Weights of a small GPT-style language model, trained from scratch on English Wikipedia.
Size: 18 layers, width 256, MLP 512 SwiGLU.
Training: 251M tokens, 3835 steps.
Each number is 500 + 25 x the weight over its row's rms, rounded and kept within 0 to 999. Layers, rows and columns count from 0. Numbers have three digits each. The size before them is the row's rms in percent of the matrix's.

# layer 3 MLP down (transposed), 512x256, rms 0.17, rows 18-89, columns 0-63
096:485456475459534474472505531483512503525526533518492523512542561486538524458484506520459490487486484500468527480489517523491527473490541489510518489499487459499436515520502490518512492507529522
091:475489523532479495502465523467498539487500537526495507530465547536496504481512493506537465492543517516552509551537470488501487474505558491498494447506485485516494542464523518528484485476479553
099:530490418512496532468502482494523492520468483517503502488464512466457534554543500515453490501485482518480466553528553497507502515566505527451485516506515506503465466500531472481503514464550511
103:492512509467529497507534500525515504462485510489505505501495487491499476472461525521476491516520540518526492489471515524547526443520533478489497510487477449508496541505508517524508461450492488
102:493467507463470490494511546492506479438541471495457512481470518535502488513535480492516514434493475505457486489477509431526459548473519506434531526502512510494513481484516478472514488464487468
100:529494487451492494492495524473491511505527478485485501534521457490523521498459514480531469523501495488491468472514453493520511556502444505464534530536517509513513523449492536505509544460488507
099:516523480493529516487509522520486508494490506478483479498500453473523492457498519509525459501450467515552529464499523483453504513525506505541533491529481481531494484465532507494501506485471499
107:544522484490530484544490514467487503483495529464508496526467472488505480524513515499507446518491499514485499463458484461434520494517490464487438512481521469447504491559474501452508500513497462
098:525480499471508503506504494517519533519519496487516496528504473491511511489486443514538509506487515479490520479510512458497456460545487512474494499501500550502542531511525535543512471520517511
095:476475516511487515521464492513547517490495479485497450490503489500511530505487466454497446463489521479504505508478528495487506497464457523446463512475501470494508516479478487527482517466453515
099:553479467467480462514529446503485514459469523467511497488460476527529504519451523515497455523423488492492499532472545498484470445518500479511515495476543540507475521497481472504538512485483497
106:480499492459468476503508526504488499518513491502529485502462449491555470499516513509545484545502497494494502491525527453502527528513496495481475510521505529516493485517470500521502506490488512
096:513538471484494528559494493526472485527537476472461481478509448470533498535486508494505543522475502511509506479514469450507500505485471507540486467517542506518517519464542496525475499498502516
105:508493511472481430551485519531501543477510505506512507495523498484479484503529518460528535446499474531495492476476478484527498497522503440528517515535485486483508468480516504518457490500550492
093:483479531481513537477514509516509506507452525492473531530504477477528506485498485481532501544512517515447522532516503504500566504470475517530521509530524498474515498493458467484523473487483525
106:524518487517495495508483486503496525520568530482514509470519478526510467496505478493517507461496540467514499503508506472521539500464501447492494497504520460475439492486512503487511488477498454
104:545473488524517506497500461519516519478509482528513509528499502490507502482516493478466505511497464503478494519516472487483514433457484498471529522487471475544563492501454494486495514535464484
105:502476522512466542490518521515531497496462452457522504517512486490473511473523490499521545505505500450481498468500486537491494469524498499493476499509495487500502487519499474460487448492532497
100:507556469477529451491484514485465528509503514498520482488512519490489470526473516520503497513522493510476531525503449506500518514502491513505519426546463551492517480491487547547482494527511506
092:527500494497517493545529447465532474527469481526515502497479522529466506473466527475489535466514512507470480504499538499506519546508551528489512470502529500525482492451499496468430518517456470
101:502494475481520487487515547540500470491500508544535513500513480542522493472533528503490459507454486485497484515496485480518518453477532447522506493512511491506496516508502524451523492541477477
090:523495524485518512534506515482508454517479479501502524512496472490507509514547535502553522493493495495472476485458479527529525506490514533514487468505491532524499490537512482486480492531492514
111:479481450511520534494449549448498509523538502531519483500539508438508489515492510473457512515505492484525492515478487480512501517459501524526514508482537494479485480471530458516494520495499517
100:490505485512527504511495504488472465501501523477525516544479527488488481459531467463502530538514499545471504471501511518530526499502490491509537497493478519488513468443525495507481504519487487
103:470509470512502487474493460517516493502494482483502518523473493499445541477521467482479505516533495504463507516506470502531538497481494519498484472500501528503492533494504478489488521465525488
096:497540488490478523485527512507555470532473495474509488511498478480473493488503464454533498485509485519440483505504514506492544504512487503504537542487499525542477502536490494508531515472498533
097:525464507473524501453479464497514532481532492523490527493506506487478521485496492489520543486472492538532517515512437465494492505475489538472495489474504513465520486472486501489523504482508508
102:481522524509518574460463529556442503455480463522491503484463474509477490483536458506546498496482513529479486520533516479481531511519531488487539523470511523500498475474537493470520480503521461
107:490467475524534534483529502538469494549498514463484491494483505483493488479506504459486462499477459516503504502527510507523496452540477505492543471508492488526502494501505499504427511508502473
101:522470517495483461531505481494523499512563507501517544483447493528474520514567503472531546467506511513504480492506483543480489501491521489516486500528532497547523487504486517481494490454478500
103:495477481520495506511493476511520503521476464490504524467503474466528441503460492531496502484482487496516500506513496515518482489472545502521524509501507468517502465507566508567559510522516522
099:506480526515484527476465493520532498499535477488512447482509516491509484483514530496470453459485523514507535526475532512506548477489508485511523481489511478500548473471473560465493510511434523
102:523462505455489512517486492457496578486524512471471505488504497497519493458482453495486508491499499472518493492516534482491489530534525455456500534495510482492514494481502441513511497490505509
096:491508528477502513472469510522478484524518516472509471491511531484508507504506511527535478481537508491509481547465470494514532517453521540513528500457478498535546520517482513497520526537545551
096:529478496536497522504553516505470457497516535533506487473512463524531507493508534481514532522501461509489525536488451544515457499499495501512553558508493498502483416525491525564471487514488531
093:489493460495536531475489518502482504515490507531531539509503502507473524502508547505537481521479522501524441477511459479504486489489479486507517480457517506499516513527478496521493493532535526
099:559504476434542479514491536505514484509462522483488477537487473486451478468510495527518499531524493466474463518458490463497466493507505520508586495504483493507501510484496437494501456536483491
101:488515461545538505501468515573485492496425511488485477489523511518510506470466477526526448484499486465528456479439527492492502520517474544528504547490503485496506484527522498497479523510477493
101:505499508495498513499496486466494484507464492471552517537502540501533509489469536509520519494497516553499504496503538481514458500435478513486523472511545491469506494552524506480504509477501496
096:469496486514531488546504538520526475474489516508527478443458468548487484516558489499482460478465468486484490507522472476520502457530525538555496490517481505464501511478451497500520456485468492
096:465480526514478516497520489470524533529494479485494515484539505484521511521511490510540518521492523524449520496460489503508508508501510513464483483545524470513527481517510525493508514458535478
097:493480515517459548522478531478533527522465499498496494513485481507492477504513497491505531482540483517516501513504448501516530439491487510487537462493521481478495488496502474514467514488495514
099:545511488487511476502463472492501508497483490518510515477450516506507502526437480494492473506495496481528484540494482498525534547511518533484526484495495507495502509487480477494491450475518509
097:500479479494490443494459488553534515518510505488500487490504472514523514503485475492495514513516424456512494499510533521490469497481477512560494496500471452507493463473546508468518483454490479
096:483478448488469481497505573499511459479500478445527492522506511524459504462494529490535500503446511454483474549492486498495466506491472507472473490532531496501526485488498485485488542494512501
100:447518497483502501472514484538466504438499465525539496501501522500468486495522525544511494502534527497484511480526473521457532503465546491464540462504469495446504497530504544474491483490510487
092:502524475514549501468466500495505552458565489517536499532470492476523459511512466493498507501489472511540502496526473497486558534518543461487507469500477544490474519484480499484501500506501503
098:478491519487490538487524501493537470534515504446481455486485509512517502507475484540518474499531499543470522499509467461500519513542533510484542498465503521515478485395500514486513494504555475
103:538490517529534490496493448496549466472527498501456511531505509499571477503501495489479492509453481500441490510471531500524504500477530501481497501462506451528481519494480482503476486479493543
107:526506514430491513528495511488502479473492461461501534533535528475511467489501491536504502568469487489519515481503523494495494464525484480491546515519488504500472508507525481534438455533546491
108:519480497493482454475500472483522473498527499496499491472493481486432442506508480534508491517522475484518480512511504572511461512504517508499543478538491468466508464495514554506563495499518535
104:475506545535502492489502489449501495478511461478483497497492486486491511480467472476560541469488501524507536499512530493506529508504472543468479534478506538454505465500455535512485533491505553
095:488506480493513512474512492463494500539513508483447525533507497516543439520468480490447509537537488511484488493493497503490496517533486490503531501501508520534477472489463515494534493496483485
107:530500498485495516489536519489460495490532497478544469544517491522508466502503494543498492542513496499494513510556507522483492552443443466522476485483511480512505491532503510531513477530508461
106:525513537514449521508489480470468519507506512467510545493514497479484528478506524540462531502494514477527497521489550493529486512550507505505445497470492535520504557480467488499501495480498529
120:520506515475476518500510476498542480511454510502511503550505514512517494513538504477480465512473477477472508480517503497485491504501485514460509470461526517440516486505485490464514517505468533
095:500480532467535519492522511536470491485455519493489496522521507493544479507514520515507506507487525459543517524513463526490505519528518501509451471484443518524451497524469470504492521505520516
098:501503474484507472504461509486496498482512479497475542515494510508522534519520537484441501535484540534532513516508477518470548455515489508461509485503514466514471540474522515500508511526472480
097:492498514508511503487483483521490524488469463521510461526493509479492488544492494514541458503484449465464552506504485532496475520492526467497514519552530437500532476511522524510477492499562502
105:516512437478524550472483507516516496536489507530486497468467503487504485500516511460533497496535461492445515460527518527487503501465512493512473564524493484505514498527506503453495501490601469
097:499468476474461479465539465531475529473512549486531482520471521499510450484521454551491498496533506490525522496513490523502498479511510452495494521470521507503486486492467520502497496510435502
103:436514506468469530479552496469459490481464476492517536492512535491477533483502526507504490486479496515454507521497531520502533505516482527516490465483519485511550535467489505522482506469478539
099:522427502507524520493466487505449514500492478486479485524495484523490498525502459525479559488461513477504471482494505477492509463468476508511449457550466490488497519515480476516507548505505492
092:515484474463510496493489480495504484509515493486526458499493451516516486488506496475463510510529569479512516454479523511491521485518548481470507437534481491515464490511495497557480505513475511
096:518494484521502523507552484444511470525471494497474513524494522496475443521522507449439502534502540493478522509541494516532479485447483489503489529502441524487508452465498498489514544493477473
097:477539448559499452509489467464453493506461470498528482500515505474528482507528470514494442505480507477500478486488506467494488544522483487496511498477471494518550504544535524488489473500517505
107:511527499517523496486514433503512507524510557511477533485489555501512503486513452537479500488521540449508504479485455510452486492531517491497514533539498479491536482505499495505540514523459539
097:494474445494453507448507497510560482510556503492503461499519502542464537485530460478566446487530533520520511571487488524496443517510516519499480495517522471509476474516481464478533523504489542
095:495455508464531513493474479491516469442495505494467466446509491468498511510532487509479489505503508543512558503532474460500531520521502515545450508521499514487470512458540498500491516525499502
103:484482481516505495496564474494505471502521513452555474518491480522508509497503518460463478541453462493509503515522509483484520498470515480492500570514485499465456487517479453489483503484485532
096:476491494452494504501445541510520497487533536550475538541470494438524481478502532499500483529494437475501492493478502486551478472523484520490490477465494491511478494458500494556483545530488504
098:468507535486446455548479535522523531498513522516495449534536488532512519482476529495487477512478500518434499494498527470507492501465523537467511479466489500484544484480522511506535492472493517
# layer 3 MLP gate, 512x256, rms 0.19, rows 19-89, columns 0-63
089:512524509495508531522517565498504501489513491537501499504523517541502478480482525543530485505507537538479472545485501468548511449488552467501533506498512495539495520468508485473446471498484510
101:467499538487479481503480514512511507487496522504508502519483505489502488485452518466522525479503509563542535500490440491434503489448473487494496461492497521522519521516494538511508510459456503
115:523477461518505501549473488559494498495516496547501517548528508436490534527560495501505489457466486496512453531565495520483478529488530479547526477507513551474513488444469494491507497531479471
104:494520485481473501509517520507566474489498478540505509450463485469512504477484512493495498525504488514470465526513492438522499504511491524478553497492544502493487508512504511495463487491508460
101:474485518533507527474548500480529545496493532529506496482519555507439474487488503503494486466501508505502485528475528537474489531517517488472495514445513516559498476518532487498514490503491504
102:506484511525486572495509554486422479484478518547494544516523484503506503528496511513457505516512503517473461518480490523522529506514464447510492536494503528475554483509471495508456466517479490
110:481476480532455460470539474489472523538471458508521536504485527503517530534528530473513484472505477500499532468501489471498494504507473493510504541473500492493493464479546489496511497526476504
101:506490481523512493504485470464503507479493507494530476494542498533494520491489556521479508464490524499516479501520508492514513496480544487507493527452526518500540500513534501535516477565544481
094:519499475468541485496497491500419492487489514508480498456529490518506497517458490519527515465516488484545497496543515503520496521496532496487529475524522480503489497508540518487427545484533501
091:457511506502464488496539524523525483506521517488527511486484511514498499457482518464511517492497496502482538513454457521521484484493556536505453528519515512505493526513512500509508506533463416
106:472495551491541496467493511496536513490492462485470463505445516516521528493477462465486554493500486525506506519531500472460493488470499487545529464459517515543478556489524494533529485471492470
100:463556537530515510511498534491468531495474477515505534514543494531507495496503516499512530520502538475480510533494550531531513542451498479536509500496518488480515486475490516477502545550501469
109:514498553508537460508490515534545524505507502530522495482507493465523482492498575512550497507536493525500483505515469528478481538505515472507496491508473513500535473514500514500464492459483505
097:500492500482434483559540530514528541490473494461521501490521513497539497536517470462527533472513465529452526533477475478464510479492499484494527527500500489492511487472529501463496493505495571
110:469476481478524499476501500524524489515454491528493524515515511476464496475532503510475474482484498492448500498493467486501467523498529533534508511489454523463506473476476536478502519510518549
105:518533525482498509513488535486476505490516465502503527521514500467497501516463493497439529515500507477529494476514513545490491482492509498511464490500522495470423515510507512489498512469475487
103:514519533547506509500504494551482485530526474548495493529537451475495528514505482482509513469511509483460530511521519572468499475555499488486472465507528507536500492510500513559521505490468482
097:486489529491512550477543475521503476529483506523443502495489519520494497494506491483511553471487558496502530498546528519489462497524530537462471524482559506441469483505574498509433519508542489
101:503453501503503551488510512494472478527472498510509512518518495494508491494464470498500530519469506521543473463538470483510517480497475523533475495486476459465496481517487504497496480518511518
102:481535563502459472469509509517476503485514490522503462481493518469512540471537500514473515517526494486476440487473505514516465456486487523493527519515547447504472486445502501510471498508458490
096:458516510494506512432506487523495529493516506526481491516521491483518489539481473520456488509547489486519500527512568541487473467490481520534467507507496447488498507485500551497526513455523459
110:496533517525521475511473455482506479538497474490497481493499482480470509529502481524501509516552503500531468543520454481511521499502530533489511459475505426474512451513475490532494496490493476
099:527554512532520480505501442471474481496497555552507467473463509484513496486494509494485513506533506511492417486449508471496492521453497462492471538497520518518525533457510499511512510501496486
098:511472482501506518478472515501504490525505489546500522511467497477461553462487495482523459468520517509486504518494500513478492445490463558520473509479505549510460499480478468502505471493511481
095:507498532509476440448504503484442468487496488489508501553489488493501507541471499532446471513510513495504486495465495509494448478458437519515512512461499496527502453523478459511488479517504513
106:497474469494469482512519499502488527516439471534502556481488456488496448481502497498504534516473499480508559492481483466473452525483488518518534525508471505503515520468504509481473501487508478
096:519479484483478454531486505472497542491507498496501495480499523516476520495512497529517456492477504487473473539505524510496512522511483486489509480495478534474517526487490517475516548511509529
101:543524530525491477502507492497500502472508501518508549457458526473493544463504483527500482507498523544525510505453528472500515487510443494491468474486467553512537533485468508500521510493472523
096:518525507491475518492500563496492469493483512466509574488514551503482516439496470479520441467466491506502515516504526477503492495493522499509535525567489511546470521491505511501473482470463488
101:500506527492498501550517543503487512459508491473503559471520492482546496449489519462498484448491477484554481516489474501474526469498493490467476495465489479494541532492504518488455497506491499
091:488465508512525489518499506503518534490496501499536474509551506486517467512492494461482523523484529485508502532470537491484486504559541488480475514538467518497449533495515460517491501472549467
111:432488531468518523499471496486480508515511491480494517553510489428491512482478451496507492513547523439509506516459519471517489496497491513520503543458516501490508495491525502477495450458504497
094:480500537494529469479503455512494492468494505519458515522508496510507501513493507538474524483495489515482542539549491507540541540495504493504515510489512514507471492534484519478508505502511545
098:536467522496509518488488499511523492532514521526459479482510510536483506518501518515493492493485479519509462506466465538495470536484522481488536540505484519523484488493497551540492528531501516
096:460467526513490537453526501456499458532466532526483492473446524516480505526557478503466507508516529540463473474499448455495481481513489482510523508462496512512454476501498501476569468511515527
097:520517508522492464529501489519525469491491530506471490493481528467498496497475482514527498474528495488484575508475509478551526479491526528495482553486517486512503488501513511518483499500445526
097:488506516513543484500507542532514499461502480523540541456473490480513484473498508469508469481483507459518472518513556497520484505530498513496517505454508471463530531512500458476501487502525488
095:474492508504491493534515516463493482463498515558512487547505543475553507491513488569527483518537489517484471498468475536454508532494516500527541520510525469481473536506524504480521498496490499
092:473464481489467517506517515482523486519500519527512495473484481527480487548502452499480525512494476468518486503529513493500521487549505544509511509508442484457506531497504553497522420493463500
095:506512487479567458501487469524517478500503496432541499459491449525528512474490496521499529492508472533481514517482481549506519495489517530491489486500501509514519443516516545504513508547503526
097:481483475515502493512526507529526516508515513526497478502436452499496475468500510563478487490520530470491454513495519506492458480467466543493479468499533495512505495533492507495496506499554509
106:518488513519469531491525506517506505496515529468480469479513487497513486511585524473481479509514494465478505484522493516488484506465484507485508496520486474537492490462555494495491511563495481
093:463515467483516457472494480545509514521426498493486512485466487538496521507497489518579470480500481437539500524503522482515481484534464529536478481500483474519487543521465514541466493484512486
090:475481463510452499523516511510511441501494499492491496488509474495503511512441504534510500496445555466512493499514453507466505476520501481473483483502493524512491495527506495521518502531493491
099:485511496483459488498483501496514487499457515523494484521532518476535508514519502506501502478487497519451473439502482516493527459496488486524529510540501535498432458478495514508490540482468472
092:480521511500465490513472478499503480486481476514461488497559521502485480508530508561543468540491511489477523488503561496507474519513510494515511483492486456540545482510518499515464543518506508
100:491504487508524501489522465497513496550553500453494496524468439480505434471541547528510521513514501504491502556517512526467518472504525544545492522483508530478550501545497498482466492523505485
098:509483446508472481474484480501481520549489468453523531505531481500432499500511526533481502496529497473505530471493486535507509500514500469475476526496482520490526495471513477484483476480479487
107:531531503517506561547462508522575474516494521552436474532523489508525519520546502481486512486514473541485474486502512523521460516533448531549512501522550489520497506493506514488477531510529471
110:520473486488506484478531500485535508553527550505517500532477495457499501499506501487538467502528498515495478493503511506476548496532480479491498521514475514499518495498486490534499459520537497
104:499454539496506512444473441458466473541507434510457536493477508502492463472518484537463487497513475476483521489552539468489561511508494567512500491523504535463522480495501457506465545545504502
098:515508497464468528550514471518487512495499493504482455481529482517471548527498556490505493488436530487542521478492498515497491539511480528529478444473503533489531541505526486537565514507537550
105:506488520497497488473485523510481520537499495460483522471426554518484490455497483540496445509524455499510504459497484515510436463449516491459503469508515513517475459478493503491507524509512529
105:539501529516517525488488498483483550483487471505510479549518506456483538504513493511500528501532520523565506517494537488517518500500512503522507452513476469513540494496498510476480489484459464
119:486495437492515482444494489502489490501504494513468495455503500485512481509504477521500518475536503503512499497468517480508529459483480494524478499526443460492481531498508519512482536440525429
098:476494519495534508495459516521508508521520490499512448485517537507501484494499474500434470497529548457505506499525468561490471492520470513518472509535490465529462503507488483499498505506510548
095:509515497517478485503538503497525496483451491471527518508496528464428497483524491517487493495506447486495445461489479457514452508531499514506444483499526471518533477492462521523498473516490482
101:478516523500500476475475504485530539468494520496497506522524500479486482564477509491529476470523494466499515517481533552524481453485494533482518529467523485526550544523490512534523499500516472
105:483492536513513470517475460418515511490542530523555490505502488503478509493446499513526493524550529476513476501485474537502477546471497485534449511479492482479496496544531521445530495474489500
109:479487494524497477495508515530486491505477512518506491497471529515501509522472473502492501493502498463475530557492454497500494475531523517529513487553506476465507478518521500512472490521508527
105:457508526510469529474476515490468525454520477499498528499495519501479479489500514518499525481500482424463453524490502483495538551528533524509482453479477497586482484526486513550475482465494469
108:454496503508550516477513449489507492514479487546519440470467518475512507470461491513531508484461503487476492538489496451517481511485483527496493575476478543460434507449482534544474473497500503
093:486509494496483529503553502518468497481473514481553494485511523506515512479469534480492529512530475498481532512506515517470496476483482512499470563502487497497527469526485515499534450516518500
099:512517503458523493505494469501500492479512524451560479496545492524471532471448534522496514486542476517488494497497504462508500542507494429493516499546508489498494531543484491499488481522515505
096:534522501534481513516481494513501504492449521529498475441516539501499483515467498461503502466445521468492494462518515494451476513507500503480495500443525542497487518540524511454458531541548541
106:485477461502500495457474479509517512503516530555487460505480506524472496480511471495500491483462530521517464468540508517516522492471533477484522557450514476493532537550491524509489477531499507
094:491524500491507497467487462486505461542502483464502510534528465506504519506479464484507518536514544524514533465523471507453533509482452503468497500495500508497498524489517469499495474511515466
100:504460486506489506535511543512495474500497501504426473477520504530469480545522511507521499478528502518499547487502470489478507529462531450511484491548474486530493519485542477481457498501496522
108:497467503545560486526457471504494521518515534500506445479522486460520509499494482514479496506477473511509516519531472526468506465531482502495504505502504507535508468521564525567470517503469485
093:525519526532472516466510487511504526525488473496508499467501518535484491465513451471503519449469559492552484519524500503529488485484525475531496481498545526487490483490457489497491510429448474
101:487499477508501523510499524514495493498502500473525529538524502513525520465482475488501498516477528490475456492429474504467521559555532507510470533473540505503493518521469478469457522491541490
# layer 3 MLP up, 512x256, rms 0.19, rows 19-89, columns 0-63
088:498536505496496523528476575487509516521503487544497518488494516530518490464499539540530482517517533519481444532497522469528507458515542461473522514492509481535490524502520454495462475498475496
092:503515456490477496476494553472523495531491509525490521493497465462551498475508506486486478497460499487522461522482462524542483493496514503518489509519496492490521481506513483447447471486505507
120:514515508495506564473502519429487495469477485470469511501523481545500478493488480482513533492499469506522499489467486445468499514494467515467490527447504497489480515516508507488417500458525483
100:469506501507487475501484481458538513498453523535529454480457511500525509463514484499474505522499498563495506472516541476505483490516462483470499537523551504527482480504483484434436464530489492
098:557497485442494508527464488492484466486506458474519494517457455487568532513488522532525513554525517510534515476508476422511520540515513532495502478521473499510505505491501512469498519491515480
102:514512462439491468507501539489497484504502463489541531498503483470518470525496492495460481502504496496520509467532501477465489483465506503461515501568500488519497465455507492485466504501504509
113:498489544482505553495501502479547471488491544532503523514518497476475496475499421519490525503476489485464545508521495480484518530467452498546512489529451539502487512534488496465479505468493494
096:501496503475490478517467493479511522427509514456517498491518490529480460527481519499538473471514502463516504466471524482502504487452506506531519478536475508485490488473497465488515456513481475
088:473454533518503480547492470539486550508523493470472494512521493494508486483542485438468478537481504530482488488480476491490505479509481525477503510497509493544498515542430492493526484560473505
095:500503453514513530541504558544509472513463489514504479513494491438516546474519523474511502484517493532516512502493478454523512534485545462502469494538496496474528503484548507537515545499456523
104:481493487492506497482476480524465497473499537484510499474492482495491469526469487501482453559512511474537493492511539505506510494519489507492444563519473528516491462515469537504510538532470514
103:528461504464480456490535544482539491493493510480480500462526475467517481440480516509538498515518508486480469488527453455500512511497496515500507567513542491537538513478537562493459470494532513
105:516487486518480491557506505515486496537535521519476503527566490511472483531527479513534527474491471485470465516510546491505552464546488493492526476498472506491448485503499485468495496472505494
092:494521511510462502475532488500468475498455532515472505521491499492534518471497504496501522551465490491519514493513489514504500497562454468495505537505522486456489519531497486496531512461477519
111:437543533503517476511526518495522524485519492492498502502478524533487522467503465502476476488500462512492490483529508493507495525504527572498450530484527477538525488450496518442488512492483476
107:522516496502506497497489443499463474476553498476466473481527497467551509525517503507508495475486510497537541509514479502496501519487506481482512490443495484514528515468480492485454556476462520
108:505483554524499485516486493516511513507518470539497516500517439463505512510476472482499518518540501478488527508487532572492491464537524497463480447496495495531516537503489482526539489498486484
099:507483503499482503529469518494501524482483500472514494488455462493496465479481499480549444519514457522522475499495474512534499500486491447504535505526497462541476500477479493504532514489470502
099:516469468529489492517520432495532451493534501508491509507495492505476541465497499512505527482504471513501496511482524488512507521552514472500532484494510490535503523482457477461478514517501492
096:518480473469505511487514505473480498489518504503523449528485530435505512478493500560522510498483480494496485489533495486505488533436501458513512516535506485490478498520514545503480525545455511
093:540500480472491502563510501485516498495458490472505519530492495503459510470527520505519510499431489515502489505480462482530509511493503477443536504503501514486521503518466482494478532535502532
112:513465494506479492510480478525537511541489497514508505439505494530513523565518491442488512490513516543506493500462507487550558518469515504530510572498486498511516460514478453535501547506527532
097:487464523482504451500505520487497474525493509509509525534475498485501494512531493478502541548506490513520512475569488505509501482500513510505526460525532509443499454507500512559510491504500513
105:512514519547491495488528496483492471515566477489517549528519465512515489462508504529485553487500508511536474535540473492473515491536468542546497458511500484517464474471513517528470485475510466
102:443508484516501535534489464505498492497511478493530479505547502549521489465485529504478518488476475489528505526543524489517539525505537514547488476527486495463486485539522480484462528514478499
101:476471488524543493509522446466523493466505469507469540511524509489471482488482502469511510483535484521515509484456496521461512460498484494484498503542496502534506504509514464521526524496517518
095:493514541530478516499543501512506505477483503504477524468524517509494534484504466469499486499505482428509469516492448494501492550499532511493506494498565483543471484440513481540487476489452481
100:498464468470501487470574520524471467519493492462499533491501512498507485464493492497498475495518499503520501503512500512528512463527435510469515491526541486471477490480539507492538518482511503
105:467518472457479474502475520525480486500462533470505509479530532508489505448463452502499463480454553508492520463502524437518499492498495500500549521506508515503453537499518481500513505490477504
105:516513529491517482509498498546513506517559539557478485538542515486482478504471517551504519553534552504489540551524497492519474507542474499506508504535510510466491495552494558527496466481501494
094:533516530502516534463503478469491515490469509503490529506513486480471522527504492543499486468509449508464488453549485498529502486469503521513490513468517523508502501505462522488524503509478529
105:478490519482533494472470455488504516488506510447508496470464497500523521500450467489511506476494482466492482482472512483511478511506484461527489484484521491491479488512555479531442495462501539
092:502483503461482463483515438530502515501473520489519511471515511511532515547504485512497507540497517474474484481520515485500548483515494523508511495480497529551509474502456476487448533485505535
101:534470520519492493479517475499518491522523521509462475465513532514472494524511513500457540483478447507517456508510496530503462539489497487505507533488481503542518508464488557555452515485552503
096:487492521526489514460510520463468511515503495526529489481486529533461523521504534486520493519481560454529472495477496502545501456497470507482484509464526535519497465520498497465516498506519511
097:533493495557469528520479513488530456480444486514490494510451507523480510510476472564524482483496501466476526520470480468529514479473532553505518498515477545518511469512524466522471498495495523
103:525510514523522483517486515506534491460519505531530514476511491497536526475522492474486496511467500504484458513507516518540490537515528469514504498478535460482526524484517519535489511514498476
098:496473501471496542511500491487496542484460509520496523543520505481491463523477523486476529517471512523490532468509524501532465489488536523489518488510505517501491472549524481470533501481464470
095:432465501473479493495501525485504500514475484525515502477478489514500475532503451485457544524502493500487464506488525514507484483519515529526486532488438472488537514485535547529478441506469521
093:515487529506458517505523488507500514492485566547496516524505539463492480506537521518517505513516511520506501500531515530491511505523525479469487486548545540464542522479486469468526526481483522
100:484539516510508451562469508502515556526490489511493477478497460522493518495483512469523519485513484525500499519514488484486525513484488493479500498538474498503500493541547514551467501525535521
109:510472478508494533502509524478477523515494503520508447519519488499547513526579490472508468498486485512477517503512523489467490463517472514476481481468520477511535511489497491509504498547475507
089:461481510518510476486483502469506511539519506511479489545499489523493502489483513463518514480517510462527523481508521457522475462476454483503539476432503451473543505514548535521460462485511492
091:513491497502470543490474479486484479450530517504526488515485468485529533535478520493465513542554529524489519500504464517497537508503509513487465532523507527495491499524470527488543558497478501
099:466460504492492490481531450513509555465481492485483493479516524495487512518517530490524502517503536494547500517506496498506524469474518519499501515499504469430539518513485512499502451497554483
088:515499505486545493467474527527509493520495541485483544450473500498494544506460479457452527465496504534519469514486469486502520486535481472523492478514502554461435503492489472453534500494506508
098:449506487509521517498475497500492498496510464482494490485503528529536508469487473516484529509531499486528523494500461486473498510539521519480541522486495523540490447480487511498459511472543509
101:506504519533504493499541492474530509475542512478438472523493465475485500508479526510521514526538514483444466501510485472522494500524533496489497487479455525516509533464489477494475503491492511
108:499504485526515476462512491504520515500513518508491480456479488464509471510476487521491498424538519484521453495499474524485537532502469521527513525480551483468515524501483514507509527459482493
111:485489480511469520540498504516511459487482509486471497489476534521548499456516495525507517454488464497498495491495482486487551524492446499491491540514539501455449496498499475446519512506472493
108:491500520497465507470504443467498461532518498487478468500504495474480532484522514519477519506484504488481508524505503493485543483484528451490522495513530548509528489508482476525485513543502516
100:521487493543497537469518496498491505486525493493508495495555515538481465515500470515482539489522459530522483512519474442511506532486499477504530553491521504542472430530456520527549488524497530
102:527520539506483565495531516493483479499486495477526462503533485523514480481495470523543506533508549473514491540532490488521492523515521524550502516490504489482483501512468499526494449490478488
103:533509503531507476496450447515518495517526484500496537518493516506510496587514478528521494491500498488506486568522498499535512485460513534493504475511491547545531523433561533522528509533495524
152:533516530472460527541510505500527479459509515507515501548520510501494514513512526476527477515461512461484493529555479515498505517491513536467521471468541517489504486504473493487511476537472554
096:477484510486544488461533476527468511492497553504483502510478505482561519470525456503508505506524481475488539529533506530457501508507524499528501458491465553486501512516550479515530524561520540
097:501505490494519516490517511486435500484483546488492502483524488508533469543494517491517510481490556507525548525487525497474533462538525491461478488530472496526498498518532495514545529500500477
095:516525513526495497494484513437528514487505478500503492522594523502496455530518509475544496503563479484477511493483557519502513478495473461448523525515506502549515517529458527526512494509513528
106:517501509482475507496446511502512502553502510483497504445492512524488470511509549512521536476555522444475515489488452524513519501488507505492485526502505455537486504525514514517484494467509555
104:518497487492517483457466530502471532497442506497511475548492493506478485520488476496515516520488516528511514482503474499514545476475517508518522500562498505454501479521517535485507501498475540
101:520491512481503510558508520529519480513513516482482489505529547504516477494494505524504541492469503499481507545489458515468502475527485521419523532516491433476505496496496520531504500503478517
107:507491480498512508507481536506515529495467524537494542521489514494464548508496515527489490473520482503487520493502461516471489470490481493470458493503475465484497479492450532508469503542484466
091:532478482486485508485449474500533540464501507487470509451508471499519526464489477493526447494503514526547454482526484487503541528515493503495504482471493485527496526476481493547476518492508460
096:488451512535518510494486493497536523512476499544484533484450499446530477495543498431488500484466500495499523497517482537520486495487497533547483491515488522493510439450522521544502488499469494
091:476543457489498501491499485477477513517473517571491471508556514500477495534469462502511457490507468505513513498477490474538469521519494461492466473468474432512467502542479505428485512512473474
102:508474509488488467524491491526510521474458517452490530478496520462519497515503503447480523486467474479520547499496466511488500474517487461518530457527451491500513421498521469533502563465491540
096:487494508514531546485492464507513486492524482489513497520515473442484470488458467513503462521511507516492495500517478478485476493554486521469532514465491540503481535506510473503490509507510435
097:507486495488500485487508494512482550482490496522503493494503520526488483489541528500500490491509516501517525467462500509508504479439531527501477487546502522483516501501563465487490509515518525
103:526510456468502520496472484458546541527516491451560534498461473498489519437517505482464493452483527508484541513504497524468468556504487519455457424505535458506477512505529463488477549478448530
091:485495481503479504533494509505514502460529521525491468531525454491502481536494505500505449538510449528478552502494503448492526502534493513443514483504480524504480483480490469510485508519511525
098:494477505497539496511539441484488546524506521466527467491532490476473489485489552458502539505475513521487504526508467497517449474508479510461504494495516503488477485511491496491507477483491499